From a checkpoint of a small transformer trained on Wikipedia.
Size: 19 layers, width 64, 2 heads of 32, MLP 256 ReGLU, vocabulary 1024, 1.32M parameters.
Architecture: RMSNorm before each block, rotary positions, biases on query, key and value, embeddings untied during training, some layers without attention, local attention windows, paired heads, gated attention, capped logits.
Training: a variant of Muon for these matrices, 109M tokens, 9242 steps.
Each number is 128 + 24 x the weight over its row's rms, rounded and kept within 0 to 255. Layers, rows and columns count from 0. The size above them is the row's rms in percent of the matrix's.

# layer 2 MLP gate, 256x64, rms 0.433, rows 207-223, columns 0-63
size [ 93 101  98  98  88 106  97  89  97 103  95  98  83 103  99  93  96]
[[138 139  89 159 148 122 199  92  82 153 157 113 129 114 108 122 120 107 166 113 133 109 138 128 124 132 154 156 105 158 157 108 160 107 121 123 176 129 137 132 119  86 143 124 160 149 118 129 130 122 148 122 123 153 131 119 135 134 118 113 129 135 184  68]
 [106 116 111 122 153 149  75 125 113 151 120 131 101 105 136 154 140 122 109 131 102 164 151 112 123 134  38 112  94 150 132 145 145  94 124 151 124 124 109 118 119 137 164 186 135 163 121  88 147 134 134 117 158 135 123 152 114 148 111 115 150 140 165 127]
 [154 158 143  82 134  82 138 100 156 131 148 139 117 137 144 119  73 148 135 115 115 147 119 141 142 116 112 114 116 152 162 119 175 116 103  84 131 105  87 123 162  96 136 130 165 140 130 138 182 116 105 167 151 108 123 130 105 131 118  81 134 103 115 124]
 [131 128 170 154  99 110 123 104 112 125 161 194 132  90 103 127 147 103 105 174 158 132  98 152 131 122 158 154 140 135 107 114 131 125 116 105  98 129 154 129 131 100 131 166 142  84 155 122 154 108 139 153 131 125 136 101  84 103 105  99 109 146 128  89]
 [ 98 135 130 128 127 133 139 143 151 120 145 130 116 106 148 101 142 148 136  91 148 132 126  88 113 131 124 106 107 113 158  94 192 138 143  80 144 132  69  72 132 131 173 160 148 162  92 111 125 120 119 166 127 158 107 153 115 114  91 125 126 129 128 146]
 [131 111 124 114 141 167 146 127 117 184 111 130 101  67 126 166 155 125 122 125 183  93 123 125 172 143  81 129  91 163 147 119 105 157 150 137 128 146 126 101 156 144 109 122 119 170 126 119 109 147 110 150 119 140 123 117 157 166 116 143 122 140 153 102]
 [120 119 139 135 156 107 156 118 163 123 141 113 142 125 138 139 156 133 168 148 148 138 106 157 103 126 172  89 135  73 127 112 159 139 161 140 135 160 130  78 122 169 139 147 102 170 143 109  74 151 160 133 155 129 150 120 117 163 129 128 100 103 108 135]
 [152 112 127 145 127  66 136 104  99 150 118 149 163 130 139 102 152  83 163 129 128 123  80 112  98 124 147 180 104 164 142 143 165 127 147 170 153 131  95 131 115  91 138 143 128  83 104 122 137 163 142 109 129 104 155 119 118 160 147 141 126 125 145 126]
 [129 149  77 144 113 162 114 153 159 158 101 124 112 151 143 125 176 177  97 106 128 119 106 116 146 105 109 122 102 143 120 157 154 153 152 113  92 136 159  73  96 148  84 152 142 120 158 107 115 128 121 113 129 112 164 169 142 123 144 121 115 139 136 106]
 [139 144 112 123  97  92 143 139 126 172 139 138 122  75 123 102 102  74 112 117 116 148 163 156 108 104 168 107 141 111 121 132  98 113 133  92 153 128 149 123 123  96 142 116 106 164 133 137 119 148 120 119 143  85 121 112  75 182 137  90 153 135 126 120]
 [112 152 174 118 117 111  85 135 119 155 101 142 136 107 110 152 151  96 138 103 147 136 173 132 135 149 111 143 137 187 139 120 164 144 118 150 119 119  88 156 182  95 165 142 117 130 124  89 138 166 119 116 110 118 138 122 154 147 128 134 150  87  97 110]
 [147 135 117 140 180 151 165 112 127 122 152 141 108  81 139 101 160 104 108 151 136 153 165 145 108 155 146 144 109 149 100 127 114 128  98 108 168 185 115 124  95 105 112 156  98 110 117 142  89 133 109 152 154 152 144 130 104 106 153 114 147  97 159 121]
 [129 161 115 124 163 122 106  93 149 137 152 122 109  93 159 136 152 176 135 108 120 125 124  99 135 161 116 118 144 150 130  85 178 166 133 113 155 133 137 163  93 140  85 141  97 124 162 117 107 133 151 126 118 141 114 135  64 118 112 105  93 147 106 119]
 [160 131 129 173 130 137 105 155 148 117 139  93 168 125  80 119 117 111 117 120 112  94  96 112 157 131 165 123  94 131 122 144 153 133 106 119  90 155 106 147 134 170 128 122 144 109 146 123 166 188 124 139 162  90 136 105 120 108 153 146  96 139  95 153]
 [148 146  92 128 120 133 157 113 104 169 130 143 116 101 146  84 181  81 113 149 116 118 136 137  76 146  93 141 151 133 123  99 121 132 133 101 153  79 179 117 143 112 142 108 155 140 158 122 107 118 105 125 128  83 106 135 162 155 123 126 118 110 139 112]
 [158 108 129 113 120 192 107 111 142 125  74 113 148 119 117 159  89 124 146 123 115 136  93 167 119 117 109  99 145  97 119  97 121  89 123 149 150 154 131 147 149 142 172 149 125 107  90  99  93 139 148 167 138 124 102  91 140 115 106 115 131 155 137 108]
 [132  99 128 133 144 108 141 150 178 107 131 121 124 110 181  98 143 114 105 113 108 116 119  96 135 110 183 132 141 134 148 106 130 158  95 131 143 125 115 181  72 156 161 115 148 153 163 106 162 103 124 132 127 140 120 124 116 142 162 113 123 116 105  77]]
# layer 2 MLP up, 256x64, rms 0.431, rows 207-222, columns 0-63
size [ 89  97  89  99  86 110  98  92 104 119  87  87  83 103 101  89]
[[134 100 109 132 122 114 121 130  52 174 130 147 138 121 102 152 114 126 117 130 143 110  97 140 147 114 105 126 112 122 119 116 126 124 166 125 124 121 148  91 126 126 135 125 156 119 141  83 117 141 135 189  86 139 162  66 147 116 112  99 109 142 179 123]
 [152 174 157 153 100 104 183 128 148 117 112 140 150 150 124 119 119 126 113 158 140  93 110 150 107 134 192 104 158 113 130 134 122 151 118 100 149 151 115 155 119 106 120  90 128  76 123 175  96 117  80 102 110 110 122 125 141 112 136 149 122 122 105 132]
 [101 130 102 143 127 133 136 154 141 139 103 141 149 151 123  78 169 145  94 123 128 145 189 189  95 121 123 123 107  98  96 161 131 118 112 138  97 139 143 134 134 115  99 131 166 146  72 128 118 140 169 129 122 116 140 154 129  96 105 116 106 158 154 131]
 [112 132 110  89 132 105 197 125 120 129 145  75 116 160 127 122 122 152  94 124 143 151 166 144 107 132 100  92 141 119 134 103 175 166 144  94 161 130 140 127 138 142  84 116 118 174  96 121 130 150 132 130  95 129 146  88 138 124 120 148 115 132  97 143]
 [173 146  80 131  93 118  93 148 139 164 119 108  98 109 147 167 144 105 158 145 145 145  89  92 136 120 121 100 147  98  66 126 125 146 118 126 104 160 147 100 101  96  93 128  98 102 120  94 137 129 154 116 143 119 143 114 143 125 109 118 138 132 141  91]
 [111 119 103  92 182 101 123 118 119 188 161 152 148 161 115 128 120 156 134 143 148 150  83 179 111  87 140 151 109 134 154 107 151 134 106 118 124 160 132 132 158 157 119 128 150 156 122 127 144 124 136  87 104 162 103 140 175 131 111 140 140 148 134 129]
 [117 138 135 153 152 122 127 105 122 139 145 127  94 136  94 181  89 143 105 155 133 163 137 126 134 138 135 111 151 135 148 141 177 136 158 106 138 104 167 169 150  89 155 169 185 128 148 159 147 124 133 127 140 104 119 133 124 142  70 149 100 123 146 129]
 [135 128 197  87 136 104 144 117 134 166 133 159 161  87 131 150 173 107 149 153  86 141 119 130 127 113 132 168 123 157 122 138 128 126 156 167 132 127 131 154 143  98 135 129 128 126 170 179 113 146 105  87  96 132 117  94 143 144 129 135 119 110 109 124]
 [118  81 168 169 167 145  91 129 188  99  93 111 160 153 146 111 163 132 111  94 139 119 146 155 144 127 125 140 156 112 119 133 122  87 126 146 132 144 135 156  86 149 137 136 153  97 132 136 137 168 144 115 133 127 159 145  93 100 150 140 114 105 104 131]
 [154 132 150 121 190 160 126 107 160  73 125 122 128 112 121 118 142 168 135 117 161 131  85 106 167 143  92 161 105 160 158 122 152 120 103 175 107 134 139 106 138 140 117 139 171 108 117 136 124 113 142 144 103 147 147 146 150  86 138 153 101 115 134 128]
 [111 131  93 179 149 115 132 113 150 135 159 118 125  69 126 155 186 126 143 162 120 148 147 107 118 129 121 146 111  87 135 147 134 103 113  98  86 125 104 123  65 141 146 107 133 139  84 123 158 120 112 140 143 162 151 143 124 147 104 118 138 132 160 146]
 [120  91 123  89  84 126  73 168 149 147 113 170 141 150 163 136 142 114 179  96 180  89 103 109 152  84 122 103 144 114 164 141 156 147 137  94 138 129 114 151 143 143 111 136 143 124 122 119 116 150 131 134 146 128 117 137 154 125 119 105 135 146 116 156]
 [147 109 149 105 132 102  81 128 129 163 193  94 106 159 109 137 106 104  82 139 174 140 132 106  78 139 122 115 136 130 133 113 140 159 125 117  95  90 114 147 172 133 131 114 103 109 124 153 129 156 130 137  97 139 116 117 125 125 103 125  97 106  82 139]
 [149 160 142 162 145 117 128 145 134 117 122  95 143 168  92 130 128 145 102 159 101 107 117 100  88 137 139 102  99 158 161 115 131 153 162 105 115 114  65 143 122 130 158 108 128  78 120 130 193 140 135 108 126 127 136 124 111 118 121 101 127 143 126 177]
 [127 140 141 160 142 133 163 116 114 111  93 108 163 102 110 150 101 156  94 118 148 113 107 135 159 115 144 127 105 134 102 115 149 118  58 106 107 180  64 124 111 108 118 125 101 145 142 111 143  93 145 128 132 143 161 126 128  94 148 134 114 102  96 105]
 [176  86  83 114 121 177 143 133 109 153 121 141 121  72 113 133 124 172 129  99 128 133 103 122 105 132 105 110 140 103 125  64 137 125 126 129 167 138 123 149 131 112 102 166 110 149 110 117  98 119 147 116 137 141 149 116  91 114 129 121 183 138 112 150]]
# layer 2 MLP down (transposed), 256x64, rms 0.151, rows 207-222, columns 0-63
size [ 90  95  89 101 107 102  91 106 101 112  96  97  93 107 100  83]
[[104 116 126 114 160 110 129 135 130 127 134 162 141 172 134 113 142 122 120 110 131  90 145 125 154 167 165 134 111 127 123 146 214  94 190 137  69 131 159 135 138 125  92 156 116 142 123 128 101 147 136 116 146 160 122 145 110 149 105 128 143 127 110 117]
 [159 110 124 105 148 140 112  77 128 162 123  60 109 114 181 115 119 111 118 110 135 162 131 121 125 124  97 172 129 149 152 147 130 125 131 156 141 127 104 125 133 123 145 121 169 160 175  94 148 158 133 138 140 148 102 125 122 151 135 113 142  64 126 121]
 [112 117 103 150 126 176  83 120 120 165 140 138 166 137 154  95 148 105 118 105 123 127 114 116 123 149 201 120 122 161 127 115 134 161 131 142 104 141 101  66 171 117 157 131 123 146 146 131 135 106 113 166 130 157 120  86 154 126 136 115 144 118 141 109]
 [167 148 110 127 140 189 116 110 127 132 138 114 146 134  77 146 137 139 114 101  67 143 154 113 105 118 127 143  84 122 152 109 146  99 135 133 133 123  95 153 131 116 131 122  96 159 117 124 159 160 128  82 179 174 110 137 144 121 146 116 146 141 143 159]
 [136 129 135 118 126 131 117  81 118 145 165 140  84  98  97 157 138 148 120 181 115  87 110  87  89 125 115 144 159 145 173 150 101 134 151 149 120 130 169 123 165 143  90  83 128 102 136 108 129 136 117 102 122 115 147 112 126 125 160 144 142 118  84 130]
 [148 110 120 128 129 135 136 115 156  94 111 118 150 122 117 102 128 151 211 139 141  65 150  98 118 129 127  99 148 154 137 112 162 112 116  94 141 144 147 114 128 118 157 148 122 123 141 156 180 145 118 166 122 154 170 162 128 133 148 126 106 153  95 128]
 [ 98 168 132 173 100 129  99 117 138 145 134 123 154 120 126 157 156 153  98 130 161 114 134 134 133 179 133 113 124 158 117 117 133 143 121 173 120 139 130 125 133 143  95 131 117 105 109 169  85 183 146 158 159  74 100 160 114 128 119 126  95  98 137 141]
 [ 91 114 139 137 123  98 106 169 107 148  96 114 165 137 103 107 107  84 171 138 112 106 138 130 135 146 112 133 107 169 123 146 108 124 155 142 105 155 115 123 136 111 105 151 113 129 105 192 128 164 169  79 133 155 129 117 140 129 125 120 152 168 104  99]
 [136 141 153 127 103 158 161 147  75 114 123 154 141 173 126 139 150 148 138 122  84 138 145 177 118 110  90 128 177 122 142 146 101 111 106 125 128 160 119 151 151  78  91 124 114 102  94 131 130 121 135 104 145  99 136 103 169 133 164 124 103 116 150 128]
 [108 114 135 138 158 157 108 111 127 179 137 109 102 124 132 152 170 130 105 112  97 154 142 132 125 105 142 159 144 130 151 153 179 136 124 147 147 149 101  99 154 113 112 111 119 111 111 104 111 129 111 153 154 171  83  95 176 123 147 141 107  96 137  78]
 [136 148 114 109 133 143 118  94 138 118 140 141  81 135 148 106 114 110 119 132 108 157 103 133 112 150 115  87 153 119 138 158 114 110 151 122 167 175  99 123 117 117 109  75 147 123 144  69 133 180 146 132 134 112 118 122 115 118  89  99  68 118 130 100]
 [130 135 132 126 107 130 123 134  73 106 133  61 140 113 134 150 115 147 143 123 132 158 175 110 135 127 136 113 104 133 141 114 154 142 149 171 156 130 104  96  87  97 160 143 130 134 144 127 166 139  96 116 170 122  79 127 104  95 132 117 136 102  85 101]
 [168 134  93 132  97 108 122 138 135 135  72 142  90  76  85 105  87 117 109 150  81 112 142 135 116 135 178 122 142 104 133  98 127 101 122 141 130 101 153 130 117 127  87  99  91 150 120 127 110 138 154 134 137 114 127 137 179 126 130  93 131 139 122 110]
 [112 179 152 123 140 145 119 107 129 152 135 140 150 104 139 172 142 126 135 128 106 138 105  97 180 143 100 175 132 123 112 147 113  98 112  83 128 111 149 140  87 149 117 151 100 123 134 155 154 151 161 180 146 108 123 119 117 144 150  96 101 152 172 131]
 [ 58 105 159 133  89 130  98  85 146 155 142 132 140 150  81 160 127 120  99 134 127 162 141 121  80 145 101 150 131 123 167 145 140 137 107 159 115 159 105 120 120 134  94 108 112 124 140  94 162 115 118 130 134 121 116 128 136 117 184 164 147 129 126 135]
 [107  90 140 133 107 105 154 124 115 107 110 142  88  83 183 103 130 136 137  92 116 150 120 100 110 139 144 124 106 176 132  96 144 135  84 140 158 132 149 114 136 107 121 141 101 127 138 126 161 129 106 141 137 134 130 117 161 103 151 201 168 123 106 133]]